config = dict(
    num_key_value_heads=2,
    init_std_o=0.025,
    warmup_steps=226,
)
Each number is 50 + 15 x the weight over the matrix's rms, rounded and kept within 0 to 99. Layers, rows and columns count from 0.

# layer 4 MLP down (transposed), 3072x768, rms 0.0352, rows 660-696, columns 480-575
64 31 48 49 49 43 36 51 48 43 75 41 60 62 43 59 65 38 40 40 46 58 75 66 53 40 45 48 30 48 49 49 65 55 58 71 58 54 43 53 52 48 36 44 59 50 46 35 59 44 51 61 41 80 76 43 51 31 57 64 61 54 70 42 44 68 38 50 60 61 47 74 85 41 60 49 33 45 57 52 23 45 58 66 78 46 52 56 43 74 54 61 40 43 59 51
68 18 46 00 79 66 78 55 44 63 47 32 53 67 44 49 44 38 45 46 48 64 71 49 59 34 56 48 35 70 58 35 45 30 39 20 52 58 62 34 62 51 41 71 55 29 45 56 32 51 42 53 42 40 19 51 42 19 46 57 43 47 49 29 43 61 47 49 53 51 64 47 34 44 43 58 26 64 53 38 23 52 50 56 43 28 49 46 41 79 28 26 51 21 46 39
31 72 37 70 62 33 59 42 73 51 49 31 62 45 49 45 81 62 53 73 45 59 19 62 55 52 58 36 39 59 39 62 65 41 55 44 47 32 47 54 35 21 62 45 55 42 35 43 57 27 60 42 62 50 76 57 41 52 46 71 53 40 27 46 57 48 48 67 78 31 43 35 36 48 41 40 37 44 35 47 48 50 46 58 77 81 44 55 64 46 47 45 63 65 62 42
57 50 33 90 64 51 80 52 74 48 42 54 62 17 35 54 45 48 67 33 54 41 65 23 55 51 50 54 43 58 55 51 29 61 80 75 84 42 68 54 67 87 79 44 15 59 51 16 31 42 32 60 37 69 56 33 38 52 61 13 59 41 49 52 76 36 62 35 18 37 34 65 55 58 11 41 64 43 36 53 28 32 63 30 52 83 68 30 67 45 40 31 51 37 45 26
52 51 52 32 45 49 61 49 41 93 59 53 54 60 57 59 41 69 47 38 66 44 61 65 57 48 37 72 43 27 43 47 48 40 58 59 56 41 55 37 72 36 22 46 72 35 44 27 53 42 65 42 48 66 45 31 32 50 55 68 71 44 61 35 71 61 53 44 47 48 55 54 62 61 42 64 31 40 44 54 99 37 76 54 64 45 48 62 49 52 37 60 46 56 54 49
52 11 42 74 42 51 40 50 37 70 59 54 45 39 46 46 40 39 50 47 50 33 59 43 46 64 30 64 48 42 51 37 63 32 31 64 43 43 46 44 36 66 64 42 34 43 39 28 56 39 50 45 44 61 37 74 41 43 60 44 56 51 60 52 81 71 43 28 41 52 44 59 52 60 62 45 47 29 48 50 42 64 63 60 56 46 41 50 41 53 43 59 52 67 74 49
51 54 38 57 39 51 69 50 48 36 43 54 37 49 53 34 47 46 28 32 38 56 48 48 44 30 51 29 49 60 72 55 61 53 67 63 49 42 32 46 39 47 47 67 23 37 69 61 37 68 58 58 67 38 34 49 59 61 28 70 37 51 58 53 63 52 43 75 54 38 62 73 58 70 48 54 42 72 57 59 90 47 63 67 38 57 56 57 29 43 53 55 59 45 49 45
55 45 53 72 47 54 43 60 53 35 50 45 76 63 77 71 29 74 55 55 44 53 41 33 67 40 50 76 52 36 39 50 57 65 57 57 58 38 35 38 59 22 31 24 71 50 33 48 46 46 43 38 65 60 51 58 58 35 42 71 54 28 59 67 41 53 73 49 43 55 20 53 42 46 43 44 31 47 56 57 51 65 61 74 51 46 62 50 55 46 44 71 50 69 68 47
44 26 58 51 52 42 59 44 59 82 36 48 48 42 38 37 40 42 48 63 39 18 52 84 42 63 43 48 61 42 63 32 30 33 20 22 33 33 60 56 55 44 47 68 42 54 51 57 60 43 49 40 26 61 64 64 56 59 66 64 44 35 72 48 29 36 22 68 54 76 26 54 42 39 51 62 33 61 69 67 32 56 60 28 74 59 26 61 52 61 58 64 51 48 36 51
70 39 43 56 58 51 28 39 50 44 45 38 51 81 54 59 59 62 76 45 40 44 50 55 43 51 67 29 66 46 41 47 40 42 28 71 70 60 34 28 27 76 80 19 45 52 51 31 44 32 29 43 36 53 73 32 47 56 43 70 52 59 57 47 53 52 86 44 51 57 23 39 51 22 47 46 60 68 47 39 06 75 27 53 54 57 44 42 49 40 57 81 47 58 56 67
54 12 78 33 52 41 30 91 69 45 77 55 61 60 30 63 33 45 55 38 52 59 73 48 46 38 56 65 61 55 51 59 65 83 34 70 46 50 65 53 51 35 69 40 47 22 63 41 47 27 51 36 62 52 59 44 42 33 59 58 36 44 30 49 41 28 68 44 64 37 37 47 64 59 61 76 43 48 63 63 64 44 40 54 60 50 31 19 43 39 69 61 50 30 54 48
61 30 71 64 42 41 78 77 15 65 17 63 63 54 68 54 51 53 48 36 53 53 36 40 69 43 34 30 58 50 80 46 67 58 26 58 56 58 56 53 64 34 42 64 39 39 46 53 50 72 52 36 34 38 69 48 64 75 65 44 46 37 24 79 54 45 80 54 40 47 50 37 45 42 52 63 74 37 63 61 19 44 38 20 28 68 50 51 51 26 68 22 46 40 24 74
47 34 71 51 62 56 39 61 54 64 63 59 42 46 47 44 34 35 65 42 41 45 51 35 62 79 54 34 51 53 53 43 64 52 32 29 72 41 73 50 58 68 66 44 54 45 45 55 46 43 35 36 54 52 67 30 52 37 65 59 50 39 31 64 51 44 62 55 55 38 33 46 53 84 52 29 47 44 36 45 65 55 56 44 44 64 50 57 53 47 50 40 40 57 55 59
37 44 46 17 57 35 60 73 74 49 54 33 17 56 33 14 66 26 61 54 61 52 58 51 32 43 62 39 37 38 68 64 48 50 38 68 36 71 41 63 19 53 38 29 50 31 34 61 21 48 44 37 79 37 37 79 16 38 51 35 42 50 49 34 52 45 64 52 50 97 39 41 70 75 55 36 27 47 51 59 55 41 44 39 72 52 68 55 56 28 72 53 50 25 55 52
46 27 60 66 67 55 64 50 52 71 70 35 49 50 82 34 37 64 56 54 53 58 65 23 35 36 26 60 31 79 60 83 54 59 42 36 46 51 76 58 40 51 17 42 56 59 26 37 44 32 39 50 39 63 56 56 47 30 22 48 28 50 48 46 32 64 42 35 47 61 49 46 70 78 52 40 41 35 69 21 27 61 59 67 53 33 76 59 21 57 53 44 36 71 42 72
58 39 50 48 49 74 46 60 19 71 39 48 47 46 62 48 24 64 43 59 52 73 37 38 37 38 51 23 91 89 52 37 55 47 64 68 53 67 20 60 57 68 46 57 28 52 45 59 39 78 74 43 51 29 38 46 15 72 31 53 39 48 25 41 67 74 48 44 62 59 61 00 56 59 64 03 12 54 56 20 26 41 33 48 43 48 46 38 60 47 43 41 50 71 71 48
29 44 51 70 56 37 43 47 67 36 70 28 38 32 59 63 53 50 66 42 45 51 35 50 78 58 65 90 34 59 54 39 61 42 42 44 53 39 39 51 68 40 46 48 41 59 41 37 66 18 37 44 63 44 66 51 28 53 34 53 53 49 49 50 40 45 34 68 72 34 60 13 68 78 31 54 46 50 51 52 46 44 52 57 50 51 46 77 58 38 44 62 27 57 69 63
53 44 54 77 53 42 38 64 30 30 57 50 55 48 45 66 61 45 43 69 51 49 33 40 45 48 76 53 58 56 66 76 37 38 50 49 32 47 49 31 51 36 47 61 58 62 44 77 33 56 59 36 59 47 76 87 63 51 48 46 45 39 59 64 48 56 69 55 30 51 46 52 59 50 57 42 52 63 44 62 20 36 65 64 64 57 51 52 52 52 37 64 66 48 56 76
47 42 63 34 61 50 55 59 63 50 38 54 45 54 28 24 12 27 35 76 45 39 73 53 58 64 58 40 36 57 46 38 45 24 58 66 30 67 32 64 68 42 79 58 32 49 53 41 45 57 84 63 47 42 45 57 69 36 72 36 36 45 86 55 61 40 45 31 50 69 61 62 15 63 64 48 66 54 17 62 00 49 25 60 44 33 48 45 18 46 68 52 51 75 31 28
39 45 27 69 53 81 52 50 60 45 42 31 57 41 40 30 36 43 47 47 44 54 47 71 55 50 27 64 54 27 48 36 51 35 25 34 62 73 40 29 43 38 24 78 29 81 39 59 39 61 35 00 60 33 60 60 58 62 76 57 57 46 52 55 40 38 43 66 72 36 44 63 35 66 47 42 42 30 60 27 15 35 45 60 66 53 32 36 28 56 59 61 54 55 49 26
69 34 56 50 60 63 46 51 49 85 38 63 54 44 27 55 66 54 28 38 46 59 55 63 40 37 50 21 74 60 35 51 65 57 70 65 37 56 46 43 37 62 74 34 31 72 77 50 62 76 39 35 41 31 28 51 44 64 48 63 35 59 32 60 73 54 53 56 57 46 60 18 87 55 63 54 37 57 37 42 99 41 21 67 36 60 46 14 70 49 29 61 50 73 43 59
22 57 43 65 76 66 53 29 21 39 63 63 43 46 36 28 52 60 60 71 54 39 41 54 42 54 63 54 47 39 66 41 32 38 99 64 66 66 56 32 43 52 59 39 67 47 69 58 37 44 64 43 58 59 31 72 60 54 60 43 51 29 50 42 27 58 34 32 57 41 59 79 31 40 62 59 40 70 61 32 64 51 51 50 66 72 54 56 66 64 51 53 36 59 49 47
66 38 35 52 49 38 52 52 36 64 53 64 70 71 42 59 55 74 69 41 71 59 59 64 26 48 65 33 28 48 60 66 56 64 50 43 64 68 63 40 70 50 44 56 36 26 85 25 54 65 50 53 62 64 35 36 33 73 58 27 56 62 49 70 62 44 49 50 53 54 51 35 45 43 50 63 42 40 50 37 58 61 43 30 51 61 68 56 63 54 36 64 58 64 44 25
68 51 48 42 40 26 37 42 39 56 62 65 37 49 20 64 49 35 47 62 59 71 54 49 58 46 34 33 89 47 24 68 49 53 46 64 12 51 41 39 31 35 44 60 72 73 53 34 64 46 46 53 33 38 38 70 40 43 33 55 19 57 45 23 54 62 62 43 55 35 67 46 51 47 60 26 72 61 52 47 26 29 62 66 53 37 65 12 30 53 40 73 48 52 57 69
62 28 40 43 36 49 70 70 22 54 39 57 34 78 72 62 44 54 28 69 39 35 56 46 72 52 53 34 24 26 55 48 62 59 52 53 56 34 42 66 44 50 54 52 36 62 63 38 20 34 61 32 71 32 33 63 50 54 39 67 48 53 38 63 66 66 24 62 52 52 50 60 62 49 33 65 33 53 47 50 49 52 44 55 36 65 45 49 59 41 54 36 40 65 54 82
34 25 64 62 36 41 31 47 38 24 29 57 49 38 50 19 64 63 23 41 56 13 87 53 61 43 54 71 46 63 19 62 38 54 53 47 41 53 56 27 32 23 46 47 37 62 37 49 62 57 43 53 32 71 64 33 61 45 50 62 65 53 35 77 61 67 42 61 52 51 49 34 19 33 40 46 60 86 47 56 91 63 32 62 59 57 66 63 51 40 40 97 28 40 08 46
64 39 92 57 48 57 49 20 60 51 41 53 56 37 47 39 78 49 69 50 49 61 37 50 40 58 50 32 47 52 81 52 55 47 35 61 69 50 30 48 36 45 47 51 89 65 62 68 58 28 58 49 59 70 60 66 52 55 50 58 53 33 36 44 59 62 76 49 34 54 65 50 70 44 47 48 45 61 53 46 21 69 48 45 43 47 65 67 62 37 44 82 65 30 53 74
54 48 37 37 47 46 45 44 46 99 51 52 46 47 34 58 52 72 39 54 53 53 39 45 48 40 62 52 56 53 43 41 38 43 43 41 48 39 62 56 70 53 56 57 57 46 56 51 35 40 55 43 56 49 45 60 52 41 59 49 60 50 43 59 49 50 38 44 55 57 52 53 45 49 47 56 39 49 46 55 99 49 66 44 51 58 49 34 52 26 49 41 49 60 46 51
38 45 19 57 37 82 44 31 49 11 71 42 59 61 44 60 33 51 28 43 39 64 61 09 45 36 71 47 10 57 37 33 59 54 52 28 82 43 32 55 45 60 53 59 49 56 33 69 55 71 46 85 55 56 65 48 78 47 70 45 40 35 77 58 38 43 50 42 54 66 33 37 38 44 50 73 57 73 39 61 79 52 62 59 25 30 60 18 49 39 46 30 33 48 57 55
38 79 12 52 35 35 56 10 42 52 55 52 50 43 45 43 67 39 46 57 51 61 48 35 48 44 53 52 52 64 48 57 72 54 35 53 57 29 34 45 66 36 44 42 46 50 56 61 41 51 36 31 41 53 27 61 53 45 49 65 57 47 48 44 64 39 60 87 13 50 51 81 48 49 40 33 61 35 40 40 41 47 44 26 51 33 45 43 32 36 71 39 28 63 34 57
45 64 47 62 52 53 30 62 59 69 40 69 74 24 56 36 67 41 67 45 58 22 86 24 59 52 45 57 70 57 41 36 34 45 37 27 55 66 53 59 48 45 49 51 48 53 61 49 47 34 48 28 55 55 51 61 59 46 41 45 31 43 40 38 48 43 57 59 27 55 62 35 45 32 54 48 40 52 51 43 76 66 79 62 55 71 52 66 57 31 49 68 60 60 44 44
52 46 43 41 46 47 56 57 57 70 61 46 40 15 24 37 51 55 44 40 73 38 60 67 60 26 45 72 71 50 47 62 59 36 50 54 62 51 97 32 52 63 38 66 52 53 43 57 66 35 46 39 69 60 47 39 66 61 43 28 57 51 68 53 78 23 61 45 45 35 40 62 56 60 55 65 80 69 32 69 05 45 56 20 69 47 35 57 49 40 31 60 47 50 27 55
41 47 58 59 53 41 77 61 41 62 45 68 36 73 70 61 49 46 42 53 62 52 46 45 79 26 48 18 56 48 55 53 53 73 34 54 55 82 39 50 72 36 60 66 37 66 48 45 34 53 49 36 32 53 76 71 48 57 68 52 37 45 30 56 52 21 53 62 54 42 25 54 43 74 44 31 55 37 30 55 34 62 62 70 74 66 44 56 37 37 25 54 48 75 29 49
21 66 58 70 48 63 24 76 59 53 53 34 59 54 54 29 44 80 81 62 48 63 59 38 69 87 63 48 37 17 70 35 85 46 44 41 36 32 52 48 78 35 44 62 65 29 42 49 66 40 52 16 48 55 59 40 68 38 44 69 42 72 71 37 46 37 45 05 41 45 33 96 36 58 33 56 63 75 57 41 39 25 46 97 48 40 48 62 60 61 48 45 69 45 60 67
58 76 63 50 28 43 59 66 60 34 68 75 33 41 41 34 72 61 37 32 50 47 59 58 24 18 28 68 28 42 46 95 39 29 86 53 24 63 46 29 65 48 44 22 06 54 21 25 64 47 35 39 39 45 69 63 40 15 62 57 49 47 55 40 49 64 00 45 26 26 48 39 91 77 73 49 38 27 66 38 04 23 60 73 80 31 39 34 20 35 24 65 27 62 28 53
66 49 30 33 34 69 55 60 48 66 48 71 60 53 48 49 22 57 40 43 56 65 43 58 65 63 68 57 39 68 59 69 52 48 46 56 46 27 18 26 64 69 73 48 65 52 35 71 60 38 47 31 63 75 46 34 74 49 33 44 31 47 34 54 35 50 43 58 74 53 54 18 76 37 53 75 36 42 49 06 99 56 51 46 34 28 37 60 59 61 60 70 57 41 48 29
64 42 69 49 60 17 56 23 64 66 62 67 43 39 63 51 39 38 45 46 59 33 60 59 30 46 28 28 62 45 23 18 35 37 56 56 60 36 77 39 62 36 52 33 35 69 56 31 51 38 66 34 42 50 48 38 36 40 70 29 65 67 67 36 40 50 50 78 52 43 34 77 66 88 21 56 46 59 53 72 39 32 30 10 53 54 74 55 59 24 57 64 53 49 31 87
# layer 4 MLP up, 3072x768, rms 0.0358, rows 661-696, columns 480-575
34 71 31 37 52 35 52 35 63 34 53 63 32 49 43 32 81 50 65 46 61 48 29 54 48 50 42 55 40 49 44 67 54 33 48 46 65 50 73 48 47 25 59 40 43 47 65 52 62 76 65 16 60 50 52 62 58 40 71 33 22 57 19 58 52 49 72 34 38 51 45 61 77 30 59 62 65 60 39 34 27 56 60 48 51 40 41 54 52 65 37 64 57 57 55 46
42 31 47 41 39 78 77 49 73 53 42 85 51 24 55 64 49 66 26 51 66 56 71 50 49 46 40 54 42 51 66 20 72 54 38 10 58 56 51 67 47 42 40 64 41 37 62 65 39 42 47 70 59 63 50 43 47 57 34 54 54 19 71 53 50 64 85 24 25 47 23 66 59 64 44 46 35 53 30 53 44 43 45 64 47 48 59 38 59 64 32 58 62 64 39 40
62 48 63 46 76 39 71 30 76 45 09 56 43 49 51 72 57 49 55 59 51 71 57 38 57 63 51 48 32 46 49 38 66 18 28 69 37 45 54 40 44 67 60 52 42 26 66 40 49 43 59 59 35 21 61 35 46 60 68 46 66 33 51 62 61 25 26 23 50 54 50 73 36 69 58 54 65 55 40 65 39 08 39 62 64 63 89 49 32 28 20 36 53 57 53 55
58 65 42 42 17 75 60 43 65 57 58 85 23 39 20 54 50 43 43 44 38 58 47 32 53 20 83 49 49 71 61 60 58 56 39 45 44 32 53 35 67 46 37 60 71 21 29 66 22 43 43 63 72 73 68 61 67 55 59 38 73 58 19 71 34 39 40 28 29 46 29 42 60 49 29 40 41 52 71 45 48 39 52 56 88 28 52 37 47 00 46 43 61 70 39 19
42 33 50 63 56 58 53 56 37 62 51 93 50 38 61 35 45 44 57 44 28 55 47 32 55 65 31 41 41 52 30 60 58 39 57 44 64 43 42 71 67 46 58 66 36 33 35 57 53 53 52 50 22 54 49 61 70 78 27 36 63 32 32 34 41 62 42 43 66 40 35 54 55 44 52 41 38 50 44 53 37 51 23 48 41 44 37 47 31 38 49 46 46 42 46 55
42 35 73 52 60 34 44 64 33 61 38 43 62 72 27 66 79 60 73 38 69 35 42 25 48 42 51 53 84 55 31 42 40 38 47 40 70 55 68 54 37 58 32 55 61 41 20 49 49 60 63 60 57 42 54 33 50 21 62 42 46 42 44 40 38 64 62 62 47 51 35 52 68 57 68 58 70 35 35 52 37 47 54 26 58 65 58 56 76 36 48 32 46 55 44 44
54 42 50 44 75 48 43 55 34 45 82 60 54 70 56 56 45 32 38 56 73 45 38 25 54 67 43 35 38 44 51 40 20 13 54 60 75 68 54 61 61 73 25 56 57 41 52 66 46 73 52 31 32 36 42 79 53 44 40 37 68 50 30 55 45 28 47 46 45 60 83 42 75 62 39 19 27 36 44 33 41 48 71 20 55 48 39 46 66 30 50 63 65 47 38 42
44 59 50 33 55 73 36 32 66 50 42 17 53 27 37 30 47 44 55 37 57 57 44 44 57 43 74 52 44 73 45 41 66 65 60 72 56 60 37 45 30 52 44 57 63 54 45 32 64 47 51 47 57 52 69 59 46 37 24 40 68 61 23 65 70 45 76 33 65 19 43 54 54 75 53 44 64 49 38 32 36 52 61 87 39 38 60 41 50 39 67 37 68 61 63 56
46 59 28 64 87 43 60 21 64 58 28 64 60 68 51 12 68 25 50 34 32 67 66 38 20 38 18 32 15 53 44 26 46 41 54 56 55 37 40 45 37 29 25 48 78 34 82 42 50 55 28 42 45 80 68 66 49 24 25 33 46 43 38 67 29 46 44 26 61 71 57 54 56 48 46 36 46 31 60 54 32 48 66 62 73 66 71 51 41 54 72 51 46 64 73 31
75 57 29 51 36 48 39 63 38 61 69 49 56 67 64 41 84 65 62 41 63 36 55 42 47 45 50 48 60 70 49 28 59 60 65 36 52 81 53 48 41 65 71 65 71 65 50 39 59 44 63 26 85 32 42 40 63 43 37 43 67 20 63 48 36 68 36 20 20 56 50 69 55 59 68 37 37 76 69 40 39 33 57 26 48 54 54 28 54 49 37 70 64 77 55 24
40 36 65 46 49 59 91 56 55 46 34 60 39 35 67 67 36 26 45 57 59 54 30 53 49 53 35 38 67 49 50 56 66 39 59 68 77 36 37 45 29 31 41 40 87 48 60 65 78 57 46 55 44 38 42 24 53 69 69 56 44 59 50 75 63 31 59 35 63 39 34 87 58 66 20 61 64 41 36 26 48 60 78 24 29 53 47 69 49 50 65 54 51 28 23 65
62 50 68 20 41 61 52 55 67 34 55 42 49 75 40 57 34 49 63 73 64 41 22 63 44 38 83 44 61 47 53 62 31 34 75 37 54 41 41 33 55 63 54 40 71 55 38 54 33 69 55 57 37 39 45 51 52 63 61 44 45 59 32 38 46 80 36 73 73 21 68 48 58 61 39 48 38 51 86 43 47 52 72 50 71 64 59 40 44 52 74 30 64 68 55 41
37 13 31 42 67 24 56 39 56 44 34 23 78 57 56 22 53 59 30 68 46 43 45 66 50 38 49 53 46 51 38 67 31 24 71 65 72 08 35 69 32 56 58 57 29 59 76 49 72 63 50 25 78 39 32 52 65 38 54 38 46 45 42 64 51 61 56 49 54 29 42 36 44 38 28 54 49 43 75 52 33 68 61 46 65 86 36 77 36 75 29 61 37 36 28 61
50 57 76 43 55 66 65 61 42 40 41 71 38 64 42 67 64 32 50 34 69 27 46 56 64 28 83 30 43 51 52 48 25 50 50 20 35 63 28 53 52 47 35 63 31 71 67 56 50 76 46 37 25 69 42 55 75 54 56 57 83 42 57 30 56 64 46 72 69 43 59 50 58 51 43 81 56 52 54 28 54 61 43 50 44 47 44 45 61 56 40 75 35 37 63 65
38 63 86 32 24 64 77 42 70 66 38 85 50 72 65 56 61 47 42 83 64 29 58 37 58 36 54 30 51 84 72 42 61 61 50 58 38 35 43 47 25 36 35 59 43 33 74 44 52 47 38 56 66 42 50 63 31 67 44 70 51 42 63 48 33 49 75 64 68 27 37 42 53 57 48 37 58 57 36 28 34 33 47 60 48 45 48 53 82 56 61 60 73 53 63 54
59 55 34 50 67 36 58 30 75 53 28 50 43 56 40 66 43 59 38 32 69 71 42 46 46 31 52 35 39 26 47 53 57 21 64 63 40 39 54 56 43 49 70 45 23 51 59 51 58 53 57 45 51 62 27 66 67 47 40 32 70 56 27 44 52 67 53 55 38 46 84 57 41 44 52 60 49 37 65 59 56 52 38 37 37 69 87 49 59 62 45 56 51 52 69 47
45 51 70 37 55 68 46 49 83 60 24 53 55 57 46 29 58 68 32 94 55 42 36 70 33 50 65 59 37 28 53 47 34 38 52 59 56 32 30 73 43 24 53 36 48 80 55 51 88 37 56 57 65 55 58 42 48 43 59 47 52 49 68 70 40 33 49 66 61 49 55 30 59 65 66 69 32 16 69 65 45 32 65 74 37 42 53 45 57 58 37 45 04 33 45 55
55 50 44 63 69 50 64 59 68 64 84 88 35 36 61 68 52 66 60 50 35 58 52 42 39 12 66 43 45 47 21 63 92 58 74 71 34 42 42 63 47 60 21 66 30 58 56 72 38 38 77 46 77 23 58 14 56 47 49 56 58 66 39 63 35 77 64 13 46 26 50 50 54 57 46 17 61 71 79 69 55 43 30 58 75 32 27 44 48 18 63 68 65 46 76 57
55 61 29 46 61 25 52 27 66 67 51 32 15 80 61 70 14 42 25 55 52 58 51 38 78 43 52 57 65 52 12 42 25 56 31 10 37 51 50 44 65 54 51 52 49 39 35 32 19 57 59 29 87 63 44 61 78 51 43 39 56 57 36 19 40 41 59 33 51 36 40 61 73 41 66 71 56 40 37 78 64 32 81 77 67 48 23 21 24 39 38 48 49 18 38 64
78 45 65 45 61 78 75 39 59 67 33 35 73 65 54 45 44 70 59 44 63 36 54 46 53 44 44 12 61 54 35 50 50 35 57 56 21 21 45 50 47 59 49 71 36 41 51 52 67 69 41 50 50 31 63 41 56 42 61 50 52 36 39 76 49 45 82 58 55 11 58 83 46 51 50 44 50 26 68 36 32 52 52 46 63 53 47 52 50 64 56 64 48 40 62 59
58 66 38 42 12 39 39 39 56 29 68 48 28 45 70 91 40 43 70 38 49 81 71 63 73 61 32 73 58 46 35 60 45 34 19 31 40 43 53 63 50 41 20 40 49 63 36 74 74 31 20 53 59 55 71 72 52 32 41 40 70 62 52 58 61 58 41 39 34 72 69 36 59 62 54 57 62 45 61 49 43 57 23 88 42 37 47 52 40 36 39 41 42 12 35 26
57 38 27 43 46 51 31 56 69 50 53 72 37 48 50 68 46 64 58 31 41 42 36 47 45 38 61 43 35 51 59 38 44 57 50 32 24 57 58 62 19 71 50 33 34 60 50 62 49 29 56 44 68 49 53 32 50 41 59 54 58 24 57 62 57 75 75 40 49 92 62 35 51 63 29 34 40 45 42 60 48 54 72 37 52 62 30 50 51 21 58 24 58 39 35 55
69 45 91 55 51 47 74 55 63 59 37 56 50 54 70 66 54 60 54 77 59 46 70 35 54 48 39 45 27 40 51 37 52 26 26 28 57 52 56 65 42 64 48 45 45 50 73 51 72 55 43 33 59 53 30 61 66 28 65 57 55 53 60 69 49 35 69 26 58 60 71 45 48 57 46 66 57 35 45 51 54 33 28 31 54 52 31 60 50 49 38 34 55 70 24 35
47 43 84 37 42 50 55 45 57 68 32 65 34 44 53 46 57 39 59 40 52 55 45 48 33 27 49 47 64 57 53 48 31 27 48 33 42 45 71 51 34 69 73 59 81 46 45 54 44 87 51 52 41 25 64 46 57 58 62 63 47 39 58 51 26 45 47 51 38 73 47 81 68 49 52 88 35 54 46 59 56 47 59 16 62 43 37 39 36 18 51 38 55 37 78 32
52 46 70 69 49 69 54 45 57 49 38 68 37 63 33 38 74 65 43 52 92 26 30 50 28 37 26 51 48 63 44 51 53 65 43 31 67 53 63 58 45 43 51 51 57 65 70 60 52 28 61 59 50 39 72 24 62 63 48 44 30 51 40 61 50 57 29 55 32 42 57 62 46 55 74 29 47 44 49 27 53 55 61 58 56 51 55 49 38 50 48 78 49 61 80 54
59 76 55 41 66 23 50 38 50 41 86 53 65 48 48 48 27 33 69 43 30 44 51 57 76 43 81 49 50 21 46 58 35 17 54 33 53 36 43 51 48 79 53 57 50 34 80 71 22 52 62 48 47 61 53 59 56 41 47 47 41 69 20 25 52 60 61 49 58 49 52 51 45 48 50 40 33 27 57 76 51 14 37 55 76 51 46 64 49 55 31 41 51 45 84 45
58 96 21 44 48 69 82 30 43 77 10 71 17 80 33 61 55 67 29 48 62 52 73 38 47 08 72 46 23 33 30 68 31 20 49 44 50 35 68 28 77 37 42 76 69 51 39 59 31 32 46 54 80 67 52 74 44 59 99 37 87 55 17 62 52 58 58 40 56 54 85 34 35 61 44 48 46 68 36 57 62 56 60 14 34 26 70 52 28 44 29 38 67 30 34 35
51 57 77 55 30 59 25 09 58 69 72 52 45 50 54 46 53 30 43 53 29 64 27 06 61 50 43 44 41 57 75 50 84 63 69 33 56 20 53 45 60 37 43 65 66 25 37 62 72 71 39 47 70 45 82 47 80 74 21 61 29 59 57 77 51 50 79 30 38 63 65 37 82 38 46 26 54 51 24 29 48 25 42 35 29 59 81 52 25 48 53 82 43 27 52 50
54 40 62 59 67 61 55 69 57 47 65 39 57 63 39 54 47 40 52 46 79 40 51 35 63 36 65 60 63 47 52 37 51 73 43 49 50 44 74 54 53 60 56 47 42 56 50 47 62 61 62 55 63 54 60 33 44 68 37 44 55 64 25 46 49 61 52 35 78 46 25 50 51 63 71 41 37 76 69 56 56 41 71 66 65 67 63 38 63 60 41 51 60 33 53 71
81 63 40 30 52 65 45 65 61 72 61 41 44 56 55 71 37 51 34 60 56 54 32 38 34 54 55 30 50 53 37 53 49 81 42 49 56 54 61 47 76 58 54 63 76 51 64 58 61 69 46 73 37 38 63 71 59 49 11 66 44 47 48 33 33 54 71 51 61 48 27 53 53 44 30 36 43 66 63 44 48 48 54 37 41 20 36 34 45 32 38 39 59 40 73 63
64 53 55 33 38 48 51 59 51 56 65 75 44 35 37 63 52 42 40 34 59 26 27 63 59 36 57 30 55 82 61 69 47 32 51 40 42 55 32 87 58 65 55 65 37 63 56 31 69 67 56 37 55 52 51 69 61 68 52 27 61 32 35 40 65 55 31 45 76 60 84 64 79 40 43 63 25 71 52 47 44 73 56 50 20 67 38 24 62 31 75 61 18 51 53 63
26 45 48 12 44 51 35 56 50 46 30 53 39 61 70 41 44 58 49 66 59 15 44 42 62 61 47 37 51 47 39 46 66 59 46 43 63 60 38 42 35 32 27 68 77 82 40 73 33 61 61 50 66 62 59 58 45 40 53 49 67 55 61 39 55 45 59 20 48 47 54 32 53 61 60 32 49 06 42 63 45 79 42 51 38 55 60 63 73 44 32 36 47 29 52 58
36 81 47 43 54 48 14 70 71 44 71 60 48 51 95 41 23 44 43 53 49 43 67 30 44 65 43 43 44 43 36 66 35 49 33 31 43 22 58 63 41 25 60 66 47 22 45 44 46 56 72 36 40 28 48 54 63 69 52 36 53 61 32 29 56 25 40 60 75 50 41 59 65 26 39 41 59 38 66 41 53 27 76 93 53 48 48 57 47 43 56 45 40 46 55 68
76 39 59 69 64 68 53 47 38 43 67 72 39 77 66 23 60 45 45 53 24 99 79 47 32 24 57 68 43 58 46 20 64 58 70 38 27 47 62 59 15 48 59 40 81 53 67 43 63 40 42 34 45 32 20 61 61 43 43 07 61 36 43 27 45 69 44 41 37 36 35 70 46 72 50 18 39 88 61 16 35 51 44 35 53 64 40 60 61 53 83 45 44 64 68 68
73 58 50 28 23 67 36 38 65 66 39 87 58 45 64 84 74 43 14 65 83 68 57 20 61 25 48 42 30 48 52 66 59 36 55 45 64 21 67 65 66 42 72 44 45 50 54 53 47 60 54 45 58 33 73 41 34 61 39 46 65 19 25 65 33 75 67 56 36 44 77 70 62 33 52 67 50 55 32 30 55 60 54 40 39 09 55 23 50 62 46 53 75 48 48 49
59 55 81 48 27 50 70 44 81 32 44 58 33 57 24 50 57 50 56 15 43 64 60 36 54 23 39 43 71 58 33 46 35 38 70 35 29 48 44 49 81 54 41 42 61 70 56 61 47 61 77 60 47 54 55 48 65 57 39 38 55 39 48 49 45 71 38 54 60 37 48 54 52 73 59 52 48 33 47 62 50 31 56 20 50 52 56 54 65 47 25 31 27 38 48 59